config.toml
hidden_size = 448
num_attention_heads = 7
vocab_size = 8192
rope_theta = 10000.0
qk_norm = false
attn_scale = 0.125
bias = "qkv"
tie_word_embeddings = true
parallel_block = false
learning_rate = 0.00197
lr_head = 0.00594
max_seq_len = 1024
max_steps = 6919
Each number is 500 + 40 x the weight over the matrix's rms, rounded and kept within 0 to 999. Layers, rows and columns count from 0. Numbers have three digits each.

# gate: layer 2 MLP gate, 2240x448, rms 0.0726, rows 2160-2234, columns 336-391
# up: layer 2 MLP up, 2240x448, rms 0.0697, rows 2160-2234, columns 336-391
# down: layer 2 MLP down (transposed), 2240x448, rms 0.194, rows 2160-2234, columns 336-391
gate2160:446476520414504423461476481483503515484532491499539465456521459531479434489455483568502508491556445553502478538440515448435483488479519452514556569577420543514491554508
up2160:555443492529480544485434478448478598586534498527495482480456498473505516484514553480475456475536509452552518497488449534508462528554456485448573555515477506504562504510
down2160:503503532503515562485498460504493470439420479491536486557519524570463504444574553520473442511519532519491461540442475484468493508449530506493545552557568565487496545487
gate2161:534526456495434451496518525566472486576449532521563514435492446485501418507507444412495502529521532515567521515459549536453469489474548485459492521487520502510551514489
up2161:434589496524492499552504576558487503511468507486563465458404360506488514463519479456497511531435505514493491488455510514486513493516504479487427440449518541523566529562
down2161:436410509529507519517472456460458470486507438527460442559465507415492550417491471527515425454484550560478548487492503455476439477480448545461503513470509474563472523428
gate2162:514442492542559556460433525448486482445455468577470504548464531466498516489496596554465513572484397511547457463494515518406506521491436533537382549484544539528547492430
up2162:523488523571510468498479452507505470472442461512486456470507523537519526460569482531466544448510471563563540582473535446460492592414418601495502442549483470536548541492
down2162:463499493436494491497514529570484485462482397481467463503474502530550524499463460547506438482450510511495403492442546488439534467491456512420462496433436549494519455536
gate2163:565596421461521466543504441448545490484562469514535523526445535488513495496497454506549523456547488521545541514498484467576564504494534565466552488493515491454491478485
up2163:556549507469513477529511460512497525440525442473486549476516514482571476592418535508599514474504515483409428577532519522542504499491526483470479446630513531500531553508
down2163:522565487491541514406554604514480540445470463454550390518529547531530553504523478486601492459501435597479505440454487500454521499541524521475515470494507504436457442486
gate2164:489499589567487502491512466516457503488587579558572504561524570556475529559508566497543516542486542440498420431454480444533577453501456559513528487519480486566447503523
up2164:539454522498519543506482501458463486518495499447469512475470524516445448417482547473391536535549453502567541535520498539538540496486496476470556517445462491450501507584
down2164:537551493508446475529532491487449504427491512485570480512513501528531548512480444483415561540462454490579496545591503436472448547494506447508465588445493482509472460390
gate2165:515451470489481530526499457593489454499482473441551467427524484407506499548453546497508512593449554513531445472500501474490518510464517565502466471503447532468458465489
up2165:496549493513528440507434486547469474499434503494457535446478484476546512545456508485474459484530485520558433505518547504521505498511565479499521483485436576563497437596
down2165:466484472482574516493553472449488491502498530582505576496476469526478541411502482456431562525542472548537515453551412510508545467510470466547523540508420508580445477528
gate2166:537468450453542432459505577487455519459504569521452489480463488470473497509506533501452536440491501483480492538469516544507503492482534482536462498491440490512549527521
up2166:462479577524559508396499449482524479599525520474540561537554486493432440457508563481512482527527509507381431475515558541432481586588541495475541420507546423492456482528
down2166:531477504522494476513481457457534477521453475475582523548443521463457504486498575571516562575512489494452509422544517516445431578493548494506488505574503483453462446536
gate2167:507469565493520569479546426469404414489514478471494455428529503528482502496473514524551433472488485467487510488560527472492437536508550544488513521501485449507497457501
up2167:472496461515467412527455565520521443544533481531533456538463545529483551472554555441438557506396604478524500469461493547485550476439466474503486436482476484496573511432
down2167:497456439573508512494461518543520513478553448543517448479450496503462519512488430483509421621461481466549529513528440552474545483476506418526509468514528461515530500458
gate2168:511487491548487462513448492558580562479439474440455513471519474495530529443520512526470562478608458472488545476461533521548479497431625482519504538567490505418431505532
up2168:475543477560518510534543491507523553554520530490414515472479568439522462528547472530468479475505503539466539498532479498537468484478445471511533556613546475482454502428
down2168:436660549498500485496548487557526619491465487496482525408495553443505443613515528500499489510511496513514543432417529490439534516514541548520494466448493483461549472525
gate2169:553589543430501550512503520561412502445466499544474519487444563452535552437472474568524537510557541562511498461468522470385466518461432459488550512511500546478490466475
up2169:472498513579470464481511431512453502482474471524484510529460478520575518505538421539532475513541518516506487477522485507523505430470486489516471507450494475502492405529
down2169:514552472525501611481557454501458436541495563595465542575566495468508581506554549505492498542503490527519447481448444535510541472431537460565528554511526504579526564482
gate2170:462443475528455533489490380451544485437565548495500528509457542535502497479510535493526482508516475452518533446449457459496537483519553581436437538477490457546503546560
up2170:499488488536462505471534470481413466500521514492513471543502502461504497442515449443384490500509457440455468498486529534503495471531535550510359486570590499474478433432
down2170:473447550570545577532496429503491480468486504520518495550528512499491519559516437420463511559426457465452520503522475487539497485456500485528476540433508509510494486503
gate2171:508455582470489456533522460524509561504498448500411560503453460476607515540461438475494548545496434491482524520486513526530402605476506509409467469546475510555419480524
up2171:426556579473537479436450519503453476451480518509516521529470517440533436481478514473482426489495455485461564428446520572518497432531508439465548542473573570452500488473
down2171:465555547459514541478473497493467482558486507450475513512498515541545498522483476476483500469546552477439456458426474515505484504540516517415516439507446488506561545450
gate2172:506531435523481411493512468489526557520481509453515507528464513478478545474491501437502532469466439538450524490522493513480568526474477486445488466448521480487488536463
up2172:420488476502530469482492463508487495514610505457455537498481483518501540524465528523511541507540481570491505541427525525488500421448452528580524496483467451483463482473
down2172:585541484571517502505565430479485565564444547430469478523463439490498475470483534492463470500482517508499482601489505547532491502398490527495496492468504496512521496429
gate2173:507560535487512485534503477450494444526460515520507457478519416502452603461454504497544567498467446469492582475499516493526446539492506507520463523546522518515500479508
up2173:484538455453496458567530498459509504485450465509465492492451564456537525530471487522545518474531485443453548533483538527492482567519550494549520495534525581508556474485
down2173:503549515488511445468495479468536450455454514524527565471507450430503529479506504475552520509525593453486574518540557517531471506473533503509468461507439512454479465503
gate2174:505496575529468553461430524513495435521536546474484529431530470516472531460490533557534500476515489507523513544527480559481492479454561540548454486470409495493485534514
up2174:483531494526517471465528562510532492499437489487445508465511516519394551499582524460513475494465450438459438515459529470471566496418566529555610527466494533455523513497
down2174:489472466499491465507428457486531517442569507464496492470406583555519483491468485537507429509516509569572524465563433496515469476464559533519482451507529469488475530539
gate2175:530497511524537553439526434489523445457543512490503528494505573546490474494436468528514492469520491539518377485547516519500549489541587448447466544480517503472442486513
up2175:567514511519526496528494486490528458525445502553539502475513485469466494552586496497503600548517463482566509560509484482595555482561431508529531492551519468515470500535
down2175:555457521452479481410476504438435566497559593431472440489525433509473522496489431526548479457490527521540523386557497502498468504559437507478483548521582482489457490488
gate2176:484505491425489499530448497491513465463550450438553451421451417461489431436467560466441443484481538547450482470490517480504563465475467479517510444517502542517474486476
up2176:437544500556492413430482598495433516479501508528516447529499540492526540439586477535515471494520476445517490499446474476486514539506475481504501479558495478469487554488
down2176:531473459480522394505537501538502482508456537402453474481564506479522486472401484521480525537568465537584562536528424554507570463518529560513478493535433451459542482392
gate2177:454454448360558490490487487453523510459523505502540511547455507523491553521493527459464534490433474535493460498551479466448510452499547455533544570525450571550546491542
up2177:448491589480491517444556563588508512457489489510542485455474541539528479466447515525562520474551518553542532477548502466530513471553498512507451510497606430452539486491
down2177:510431462533494492491441470409488508489518467536516459400498589526480555501559491501517554471470468566508510459537488549459515503509514414486517536475493549547533490542
gate2178:480457467470490533566471484569522458604607510507535400407509524512486433477486484506492456538530493532504588486499493597463532505570492498458547476477481537522466549514
up2178:538460471597359481529494520469545497533462572521474461445545509429541476414524501508506530534488554551435537474484542466511535457458459484441478434428483548513600437571
down2178:508448504429537506533473568602525534505463492514490401507468515543553567510473491536451508509547531510492467477491494459503570473559509476492487508498449548542469481494
gate2179:443498491534428467477481468501371524586493567461521450442409436482540517491504546425484542503536446530494474503447473434483540484451436478469467474504545471458431471447
up2179:507464433448501534535536421491510490453576504465524529533473415537543498462504494475480487435520476448508471529530386504557521518556523497565549511544474528511504500531
down2179:494468467559597450554480494527505419450527541465494474525498600450468507511567470456441484455464498423515514475509569543488514497584501460510507585495484497542556531483
gate2180:533487527459452573593533491534490539487606475642583558461502440499497525476536431523488567465393536516498609475565422417496524431441485490428490510495580505559464454513
up2180:489498563458490481541523448499506470545496465522467441560487484488508476412417500467463479511533579512540483526493508459484545461468542493491517492569514451518476568577
down2180:550505509494446498528539481402491490513406508566465479419415490503505498507453462510482512550557524505493549510467450496515524518526483599544557519557506448534509550517
gate2181:466527520501480540444535542493534513488514475521460494468520507445512451433489510491512549542473466522497468524504426439517535517472543398417542493528536509549500454531
up2181:508561494513482488436584497563490491507552610463460521501523501426530487505604535533494489495538497507510496498574459507433518522506429502492515476515489536444500462430
down2181:552565465501555569450515515620482414435469495482545475487411530548486514452566472508514549524427570506513522514438480402560531554471481449465561511497536517501503504507
gate2182:476490455493413555529524489481393485517520580416574482457464565508446456459496523607501518523490502517533496479447525512504548545455445492453548526471464482455485521480
up2182:465516544514443497496477442457473509521449517491451505535514572502534491499581514573474514483542479478479519413485528529502521524548497431515550387523474495477457517532
down2182:474532453483587547446548500516505548529531477490499540480507483444518484493474529471507498503501529465504450544536502532460508540521569494523462545526584496472562481475
gate2183:459554434528496425505511521490436522596496521551503529463522435462506458496522535474561447537482522546454526516507536524503524615588510516544558452593516570520538502533
up2183:491498468462568478499573531503529454482519516536509501481454437437499486444533530550458520545561480497510489575481498489532484422511499498566472566439429451495454512550
down2183:443473494488502470581560489549515489510497453462477531524463455473520494491584479479423491460498463487501440469532492560468448486496518502446547528502575545519512475518
gate2184:486526535493500500520480553577546483547457485501527458518500501536480487447426549511549490469603490514482461557447451441499488587445461514473557495465504522528549536522
up2184:518543548588467521473523505516435491504475487447569471498428526443528501508458489518535430531502511486380508487480529502536488594528525440481506560558469547511564503504
down2184:519544511403434454513499511544453544441496498563543464522511489435530436504434503476446458526477537451540542492570499539477415516488550516426442496524519524456518505530
gate2185:434481523467495465492505491540483477536505484492451445456481500516552554579536547512457506551498480478479437463504482446492514448477436481474509497484467583587399442590
up2185:526539532554564488478449537496505493487471524475542575523496495457519483533467467494590514512505473522454496414506530504534444575518510456579479485476502497466478503492
down2185:475544519484541568460526463494444468451513528481503535481432522502539466492417469497561509487494494513504596454564419475531554531548537496569475482445508556463476557468
gate2186:552534459510487447533491472563484518413424513538517508519456477534431476508450454530547445557563497502497530541472450511549441469513447460519392504566463584439537498406
up2186:466510455487567478529530477519465527450455583455469519518506450506516505448524490547440517503537457442477544505484488512472500479536511537546551496468530486490483498460
down2186:498528441527488477446452511504453452486479449436550534532588501483495432463480458582551488493560555486570471572457551518557478535487528529507390488528489569426444429508
gate2187:510485509516479489542492488559467523525515509488482487468514415523493562528454513514496523489436533433531501472458559509551559490458506525435509575524551527451520512516
up2187:504506491512481537506501495590508538476479460540548554521547413521368492443539516429586489456461483428498478395536465497488441523463452465533537468582508505514512599549
down2187:466483510516559498525472503498517514462456461505511485480607466581486492493395522481532518515542563482453542478567498508450454473463511482466503497613542549532614493520
gate2188:519543528537568538489513507448517510554472552470428506522517510479478545459472505414469531509503538528517489479541448482553520489528499491563459506457508486469417466499
up2188:552441474484523529514505522509501489493470520470562458471456500520467467450501507491495537510543464537529559525548561504490479513497511502471478467524514451470497473449
down2188:519505471444513562565508533503549437482495504491533473446564450529539527527495518571511563539485497525480525509475483527506513456535487500432448432489483525514525490489
gate2189:577542500411423498531598563570505409533480482543525479525546519459513487469507523509556467554484438526527501513473564479494588464520477542580471482570514552460494545456
up2189:412561543539598499507465519433495497572440473439511433446479469484505515545511469458439428497459467487498518479519557553504508505531528450561525506500527441497476542513
down2189:444480528484506486477510430454534440482463530589532503490497452486536511494515537536473510478500541472479491507523554516496481507487451503503519524543551452550502540523
gate2190:468523514401458464483530488535520497510524526451487458501536513491520456481487467517444528469524441492529550473535449472506509454561507483560539505464515464486436548542
up2190:493493516571473528523512464478423506471474435548506528484412440524496485491559552544473499480508486514359534481470471514507436484497472472419541482562468516477536519488
down2190:494523505521473474527501513494554491488582464492503506526443497545532497440561446501500467426526575480548526499557476507502511440472507505466505467556542525526489501489
gate2191:566566548455525453442550535538442517488520455504442504441563489468509469482499472519466525437557465475535457480554489501502531463539464504458431568508454486440453459502
up2191:516512524511506485543556558464486508457516476470513506537507498477455498418518578470535498543486512530512499510522543502589451468501486493469519499504522576546433500469
down2191:514487455506447536550479488525551478502546480565445455477498517532466518499464464526487563491451569443447494445541481444520513442438527548520568469483537509487511460575
gate2192:527504529499473524480540500548561508473480523455507504550519545501530532531508492495512520488489527535525435465534456462577528491517540461407523522503476489588516488515
up2192:425480499510470518485507448566499546428436474478440494520455506457474534535478475433453557522493532532461499489511426530531438458502551481493482504478454492520500528515
down2192:545453523518518480559547457471515487488497530426474520508505519494549555465591476502477488510503464511463504445497475509541520523532455550486491438554523454515516519488
gate2193:466434497462541551494509545550478502411506498522473475429482479472492554467543502508530551479523493469449548517509454473483535552521453487448525472538453467495469535491
up2193:472537486482526487582496476537456428492440559519526536513475549506435482548488488483491444514490466488559538569489491455499468493488466488462472579500506571514559549534
down2193:540562474465429470506510550463508449451504479487465463466525488474472545565456461509527560482464513440547564525522468487536479566489451523480379531497487548464491554506
gate2194:524451528431560453479559608567470413464547465497487475535525493550583493566515541483523466493504515531535452405454514536498508475479424473483513510527508460472556423497
up2194:499528531515491565493469484480492521558511579454490488479495540457433543479461432516428588534480509465530537516466591468492472464545470528565506551386514481572517526498
down2194:546454494511438516478598528544480475509545483507407520488442550430502519485503487552472456553531521464493529596547469495477533511487589520557539477516566574495441589495
gate2195:460479474437546546525405508528454501542519529539445560455446467484546462510504504469488514484488492514474479477462431505582467508475501644507510580556495409415477511548
up2195:477474482481507596503532493574547466542493511445468480462467553482449478493440433507489509524552508514413512478491450560476476594494466510542553428443565471525492557473
down2195:507473526577511433492424516478532501543507507496482558513558509528486489543511454437575495505475476499531495507532508464495510500485560479558498455464497484470497508529
gate2196:488538544479500530471513531430389494463485498430441543546489568487488523536522494506511457490488468524511488542521509518426527490486468503472538574478521569534541537501
up2196:475508503528496426517504486485477519529489401496455521491520443571468501486526576485523491530525436461557603512488516489450487444484387471498477544477456498573519571471
down2196:441526490521482444553522546531444482567539419548485463498490441493495437499540517506503581492484524477477508478441508510420528480476467534477461510500503444428539487473
gate2197:475485446586436536466514488477522407495510514467450554478526467424463527440531581540449516440471501499453497505507378419503511402479492634526472485538462490507505502512
up2197:547485435502527483521518499449497545488546535513494472456538520524467505491533489572401529466518529456500537449598465477499460503531543558441455493485488411457449568457
down2197:534532469480478484457473474418520523503561560512515435442514487556501497534518508544507523449494415396492537473595467511470486511516487547467465570519512465524500549492
gate2198:454502467492508456431425627505567539575514448478470503547490470477516532435507483482534496569494510555434530482487475515475483522500500477535420487442517501478551558396
up2198:562497494473478450478477513523494525519551518458497459443564483474492529480508516472475470540476483512461484555513474454514528521437474572518447545516527498504426468560
down2198:521546522506550500469459522499547517441504553494541529488558453554514571592531568512472500466496489515580466471500444442398418599539547545437503508476503582529483462436
gate2199:429534499505513504464442456562567505501468418540513527431523537438507504467521416453511575512474476555557453397483466456478514527527497497459468531488463486554461552458
up2199:531474501581534498464432462477409413510473510468481419492543491566498546500442496497519483399474450569516421527446510538504433484458467577495489507387500513499523464499
down2199:486442477532452454558499530468416417539491449478594497514485541447485472414518519491469564443478526492449509490421562457559470495519451488543539455478477525517479459515
gate2200:568498528551455520464500459508521545510440450527526568501463513545554495559486533510427485500533540549495512436540451484456436503505488466549454504516499475551432455450
up2200:496465464488461445551493531511464474440472486501519540471531441407453556490547485456462449545531431580496448520524556559496537454474560435552523487529500489535532487532
down2200:522490493541462551568518449462510512505524488404398491470479485479454504526523522444571475501438551439498503489512504515525541479527495568448488442443511442502527540552
gate2201:528551495477516528484538485528492506578444425517487512543466527521553476498449504465565498515548562497431569489481483483510511569494510487436533509483555577491583584516
up2201:522469534482544536414463559537513495459506505565421540430535535548439510563463509509461531481509496446421451497550462517528391507557522511444560483532490540532583539480
down2201:484514547549564443545528482505473493500498462461497509526580444458490486488507447478481507507522473488489551410488525481548510456476490468493495429562489550502479490518
gate2202:445523506428528441484495477522502461548482515542507529495484536509511531556514500539489465410586500505474475471505453517559444559440557491496537497489443491522500480510
up2202:559461493533483466480500490546540510506462484486388480474409508488508475548486504497442509554533493543519522417480505470544518529490488525541411479509431539516550525440
down2202:544454461478555572560536481483478460464453459437434440464467521468437535434547519494521533511447505478528491496456516515460412526511563492517509523554552585498452511513
gate2203:460528558437507502607492569500534569498502487510518564501461479471491567492470487476562510554452449475466535536491537579517526510467501434470527529574498559410401490559
up2203:508447525504463541497521462495462482548492504497445515484526481517478471535516552509496498431463530543494502500429485489495483477490540514469520469486502492511505540464
down2203:509469543502419518565506520473475485530548530522538502499528501452491557470498449471517410466530464515460487541519497487538459486484544540468502458517446504442500543559
gate2204:439563549492469502509463489485530443450539449537489476473446475514520562484454521470522471535534472515538505490529496437423470480503445561478508512533519527507576518568
up2204:456485490473536563502486480529514409513497588509527471470489551433498504473556480560542494509493473489574536590499535504560455514517482422543501532485531505512546486488
down2204:441463559553487544462552517491445496486462548428507496493460581543555540484546478566564500483541517435515455564500506490528555599507525527525576463471528562494506536499
gate2205:492456476511506463433474538510484517544538472488574441508507580542501469491468453439552422437537499508560415584487447527495468426422498525530577541564458582433453492486
up2205:494590481475466449482629517515496461463469541486493452524445474450466543479431473538491471523540522487508478529488553516535483515492522522462564508521449507492463533465
down2205:450508490471456560543507419498532469546496432442520445443420544503450533512442484486583539402436515517478434530524501492509552512562460470503467555531474537431432474551
gate2206:525499449482402455531541556522438426510570546462474610535529465512494437406444480553466494486527447485556532509497541526458517521501562544457465577499463480364473506516
up2206:480503509455440488497504468518484559546488471571502497426492467513491488533578550479499499476451542429495497561483477491496505462426558456490554486516462479587467503580
down2206:512466482515593526464493508515471509539481469566448418496492570536498508568440585505523567583427510509482516562562463398549457477558448462461463448450588511452569514534
gate2207:524444503566464539530423509479514567501514560496502514549557467483454534447538556506517490457373491535548499554522489528529502519521460472512493526478450561504480495482
up2207:509529394476478499579443547579400548514465539452456517492538469421438507509546549543571474467526459493506476507525476530562459407482488498509507502505478436472549516514
down2207:501508519468465465474517564550508528497524451449554502509512494546506522523518488525466477511602474518523541465522520474506448525480498486508509449464556591443497504587
gate2208:522409489453457401456477530504483501490550465468491532569470499527500498461503458497497492433568423505546456556467477469463488457501512454444508430544518487518554512523
up2208:515537495607503474512550510479491521494476588461434502516500457460506435491487460542472458494512504437481508464577463498433506490571438490460524516498418604525500542549
down2208:542503474477489504436550519465438504521546548460547504478505507524464479450407482540454500515489483467517507528516472582462507458483567438505540503485451475435532482530
gate2209:511477500545493509540470488541549540520548513526444499475517501509497531535435546493484493517460564548496476484491494543489541497573503475489450522520505499459498544531
up2209:420541448453478508503573512544486507376525498516554511507474461498533563523499501467482444467469475556575529591534549562510462505514480508516484492453598483506552493475
down2209:426546514570472497516515493430459535477452464426562460497457460458477492467516509519459510543521509466429511516489408509506530477519468535502462456537532437511549492528
gate2210:449513532452570511539579501449487498518504511461514540465479523486504578495510468462516467555462541513546507482485495530444528488535495526555492556494537471468529465535
up2210:543466428513521518518489505429453490544442522504519444391511505503519528393605485516529505534494557522460461506546506524448500486532427471520541515513510513497515532585
down2210:457487515520493446453573509532495487513599535482524524472475468503507560530441446592551472494446474527491564511554473548470502420519505543518533406534569550542514461612
gate2211:458491541505522502434538437480497477497472491465472473494546573537469507471494577560542471459535514444537495546455504569507456500506500480446433526464502555545518495461
up2211:397502422517535511550498466493479510469474504473463509471500480451530553479534542533511466500557521531527463494473465518557474528485579450450432577441561564517504465476
down2211:505535459520473553506472582522478498442470532499463539486569539477506483477505503537514469449506508490488513536536496508504459544536554505459480498515561509432474517541
gate2212:482511398557479425492504478504510529528503507500547531529523529501539524537473568498514478437479448480505571513505513493476569538464512456589551567527470471461554481512
up2212:528496512483602503451524439457467551481439494473521527437597568458517468568477447522461564393469530490492529585513516505537483533552462447543539458452508481501525528442
down2212:541515520531552492459479440529525536548493531541567506473532556498487507438505503480412536510505510480532535508524542455448477460528480475459541535452544486486554504515
gate2213:428495488494505458501478514585438506445487521473552573512591570468492454450524540558405481398408504502516497513494536494466528428473439465515429563507545548525506496551
up2213:559429545447476560433494468531443501520494532550498536467539517479460535493420453529499474453470481532476557525470480506471512497486493475471465512573493569498482554574
down2213:481457519488512481442492510537537474501516493529489447447517547472462540420534580542520497500504510469495573492437517519490558577544489486513550497505463511527588488435
gate2214:446535520526492513473551529482529516464534479519474452487465587465585462478466481480543476529491534529515517536449496567476439485496441547446487442522501517545461510557
up2214:507496487517500489500507501533478480488397560510507540432530597575479499533484565459495555486546464490555489550527519471510415468501613442557483465497529577566523480453
down2214:527515491483540501469437587466487464530618505526491552551489517529491483468512611522454525484512531487581440532518444525459477528513542476504544498501465524449443484493
gate2215:503472487451466428489522484467487497504479472477467573511529537504504570511491488467486543463516518577489496565523463567489514530527501442554549525529558514536526522542
up2215:451445495544489454463455489515521504483490440484495500477517596491522488492466474527487517491437421441503519508412493454539502532494508447480505496467492454467468549486
down2215:503500505468484551490559494476561474529540458555493481464448492430512520503570403543435555450452488481545538515462499526450557443435495472506517478533517513579511493513
gate2216:504451527498535486524465530540529533472478553454506475468463456484411488504537480460513537522532520449452526520455496503489466484469477490495481507595536461498532554534
up2216:525471444550488548475460456543523530484510490477489510426509490556523557567490500514540467475463486504474514455499529470427453494491343419485513528507491426471535452519
down2216:501499531569519476573488579499465563511526433459486537538489503536470527551466493523452439493503518467535515447423445467540490532487533464535516437502490525493524431502
gate2217:540535476510531468525487517491513491544444494510387486507546491448524517484447496565430442503573519432522515554508500481476502475507472471552487434484542480599513544449
up2217:523506479528586516495500459513488473532504417491518504490456570526477502493501479434521476508499513484476455456510457466596473464443503516513571427508500462544561536477
down2217:577489488533519546550527516494521545541502497445511538532497537477546473529453481447554526476493418489515502513484446477520554443515503461470508522597453554428481562645
gate2218:562451493556513498518483479424530484514494471531364492472518495521498561421513533484529438505537526424508526447454495472523470438486446463540477410557437496494492507563
up2218:500478483464443499523475424469501556470464563456486513459548449565504522585451525504450501495553453559494507599533535537572487493537631466499547526515472502454491498466
down2218:520573467433520538431536583492482452546502474567485476608444431429525491510435506518514506536545562438490406536547472577534530515486500463464438534561517560512502513554
gate2219:535496522451485500558437440483447473465511462486463477462445518510463473661490451531455528477528470443538504558488468468549555543518532497560529510471469476406512578513
up2219:545483461470535510552512521495487513540438533414571467462589559465587513490512486437577493525498617432470503504414490544546417467487556496536468475509544480467516428546
down2219:556535522481546477508517549444547444542488468495474513488566510529433491472557540444602530481536533531460473529494506494529480547450509542465422592536481515525454516449
gate2220:525493559571525539468495449564498485455529535512578528474470477514468489436496512463512510502504496532526498441493438433501514439506440500520495516471487473478454454526
up2220:571504543449549420546520563537503526499539528472524558440479482405536524483505542457508433555507561504560499516474534446506428483565555422521509499543532458515456471504
down2220:447532499526492409465511569571460524435467418467576530427480509477542557443445400505503498525523462437515572515487364485464499489565547483511553454598570450579475504517
gate2221:431561520502483455529546489501576476575544524419535476552427485427508477560518443531470594464457444489565450510445551487484445504510519574500375468481517459480528443480
up2221:505493483575563497549525542428466460542530517532516431545494515572498518467517515525512484483421483525462535584547455505437493508485508491431512456479504461470496559455
down2221:512480526462461502415525423455526499552445465471564510519531441447484498502489472569537507452548526521556497575472436553547500480498468506484499480465481447467501524559
gate2222:441509519515520471556527558447492479563431452508512526494497461513436470446512507606425554401457463468516501450475508538519476610449533452462470546494453563414520459564
up2222:501510539491505491498470512521520530514395434542541504475409464526516528480494538504501485447492500521497538508495457495460477471503505532524509488591482390528452495453
down2222:468526449527457465561457536519471515498431533537461450506537512530514456566443547501497495461499465520505522561467543437543554468503556522519488469545448481468455533534
gate2223:451476504526494547489496504563515466471514488593502604506555488553495516495495485453458482468477565471478510540486506478502521533511566458460453450429539510535492514514
up2223:423516441580540435499552596508455497515481465460502462446537506460556461507536521537491518517448516470447539544515532496515499430511551535479515536482511465433454583546
down2223:519435445530451519495589556569474515578437470502516463486502439428488528461429466548450467524574522503460478491542487462533501524486511456509531580548505526423558485499
gate2224:548582521467449449517512452485572473520484487525564446461496534492494468423463445549527493514528533528493488452515480482474507519576570561469430506574517478539491506495
up2224:451467479520515497512560503485395519548485545438505489445459409443451487590505537487505480496491552466551446504470558484495592507477505519495527443512533521481624519493
down2224:519448488500483535442530562487517475515512493501470500528504569533543518528493510492513545534490530482510502549489480563527528506541442490496528490538489603533549449417
gate2225:483516522484515452482488488493373488501490521538444533529455564470546509504450530493420458549534475490565491518473481511519423520537471572463497505508458491526549453499
up2225:471531501513488461482520549550423497447557574487509604557499448536511439509440564508468509553521495495546508471479490512545493492459487548456477449532467491546533413500
down2225:465519457520499477478457507510527473439513569455474542503503476520470447495434461483537525499542523453480505501494472516489491474526511490505472446448484486516544420465
gate2226:467572429563428496483454463544568524539516513496487537499553435496477516533409457480568489471499462505416601482476535510427520538557486469442566452471536537524500484415
up2226:450535546422526493497420513480528553452554500469553512435476502491429443437508451470485498519532534523501457505536529552605511468478471543499540520492587570570470504477
down2226:548538435479473499442511497551477614488475506500560457441515540415518448536504461558495501504498477566501427559501549457532446530507498533537528450515452464487507545502
gate2227:492551581545509537485500546473480554473571531527457469494543437518479498530448493475486460593555409496511508572522484520494571514522500528503440495506487525449525520524
up2227:616439480425449481558532515468544551552503497540538426541504451469455452512511482486549512421547513436550473397527532453543526515496557550473499439500483583495557440491
down2227:555491466584579505477471576523460586566496501514498502471555481450499469498426510463473506533478530575542548484470486467406514535480560562494477516462496450486526459467
gate2228:526485463540596483445430532533485502474509513519447484457376505462561592516538515539542540507527499504555521493475557537529481389559501460437451545486438511510527512502
up2228:489473567391527441419525487434491580561552455457541498476476464489375557436387471526457463493536406555534431550500510496455516507487461487519467545493538503462533515520
down2228:510508468462458557539465416465537542527536517448486422445399486464539514498506504542507557548430442538511497635561531517521515494509523447514478516546461508403448475438
gate2229:496465450593468416518486571503479518466568503496502416521562522472491483481533510440560502455550391512500569467480481457459423412508553526487520454450528485559479484504
up2229:479544560425481517443487467605551517429429501538510498480505554476508492487533433488485580523492503537530514509459511507475476548470473480531419585525494451497497482526
down2229:500502437530483610527498489527563491516481503472525525517484554568506461536465478597476528506441461523480496489490542507494435531516522450466505483540475522531448479528
gate2230:397479538510505545534503501417496500451495410486422483578483463432554431514524542512562513536544443520527526465523494440467570433595510495464456489500473461471484451507
up2230:471543444482527502515519515399436589470463453570467537503525568476486536551567506521500478467468523525520491521475543525486538412543487477548549494482518472428590527534
down2230:474497487470489522472513431502516515491525488513518487479471565477446499471511429466549516476511557525489527485531502432464507479487569459461536518459472531458527527515
gate2231:528546435520486435520501521482525458517558503485531487507520517485501540488527538539480521529476505494556489586517540500393504503512517536535506490501447418529537560497
up2231:511567460443487479451519530517486493447516501551492440437432508585438457478542515477573522478484598492453554452468505529472480463467512497557471490555490473467581492545
down2231:452458454422499555428515448464467517435548533488531537381498472470456549495431518589527526511521494455551511580458456547484472513481443558506522498428477460571417461525
gate2232:486542479522476506527518506491550511548557485486496496471527511470522560431543514427510470491484492519502444432518497491505553478461486433533569481561484475539574517495
up2232:473429412516547535621531561494503525540529455462489469521608500538482507509521501482529508558448528514497571537467477498581462559577569488540467545506469531524462490509
down2232:524517540496494530404522513480521521499498497509509494509495443501454503462556492498490507488473485501505490520536516527443474432412514504505535506540489456529518520499
gate2233:497460538425415539485529491505499534458550453436444481489457476401432441536520402499464493519465468475524476514543503438456494523520463552441477471540546479571514468569
up2233:525576454455427462519560436534475431413505441455598477513451547575485437472517527450548523475492436513482486498445526495456491445454485553533427496509519525506560515535
down2233:549506460524507530535495472553443463441474482480562442576510525500559449559519533468508508444570465503484489444518560453529523503486533541513521440500556574478536494535
gate2234:522520504492488524433490503530447499523458461406516450469455444503488486516452588551446532433507498425547508499520532432474542444575479441555442503460514501509529547432
up2234:404499501551589522537451550442527456512498520513455543519533551592543507563507492580560529528487525521447579524474519526544495446435520505454504448530509454444486535568
down2234:485455516555573497527481565517423481501484540515508510546492532479453433504449423529509561510457466466533477520406543494552550449459486482453523488506566580509468466543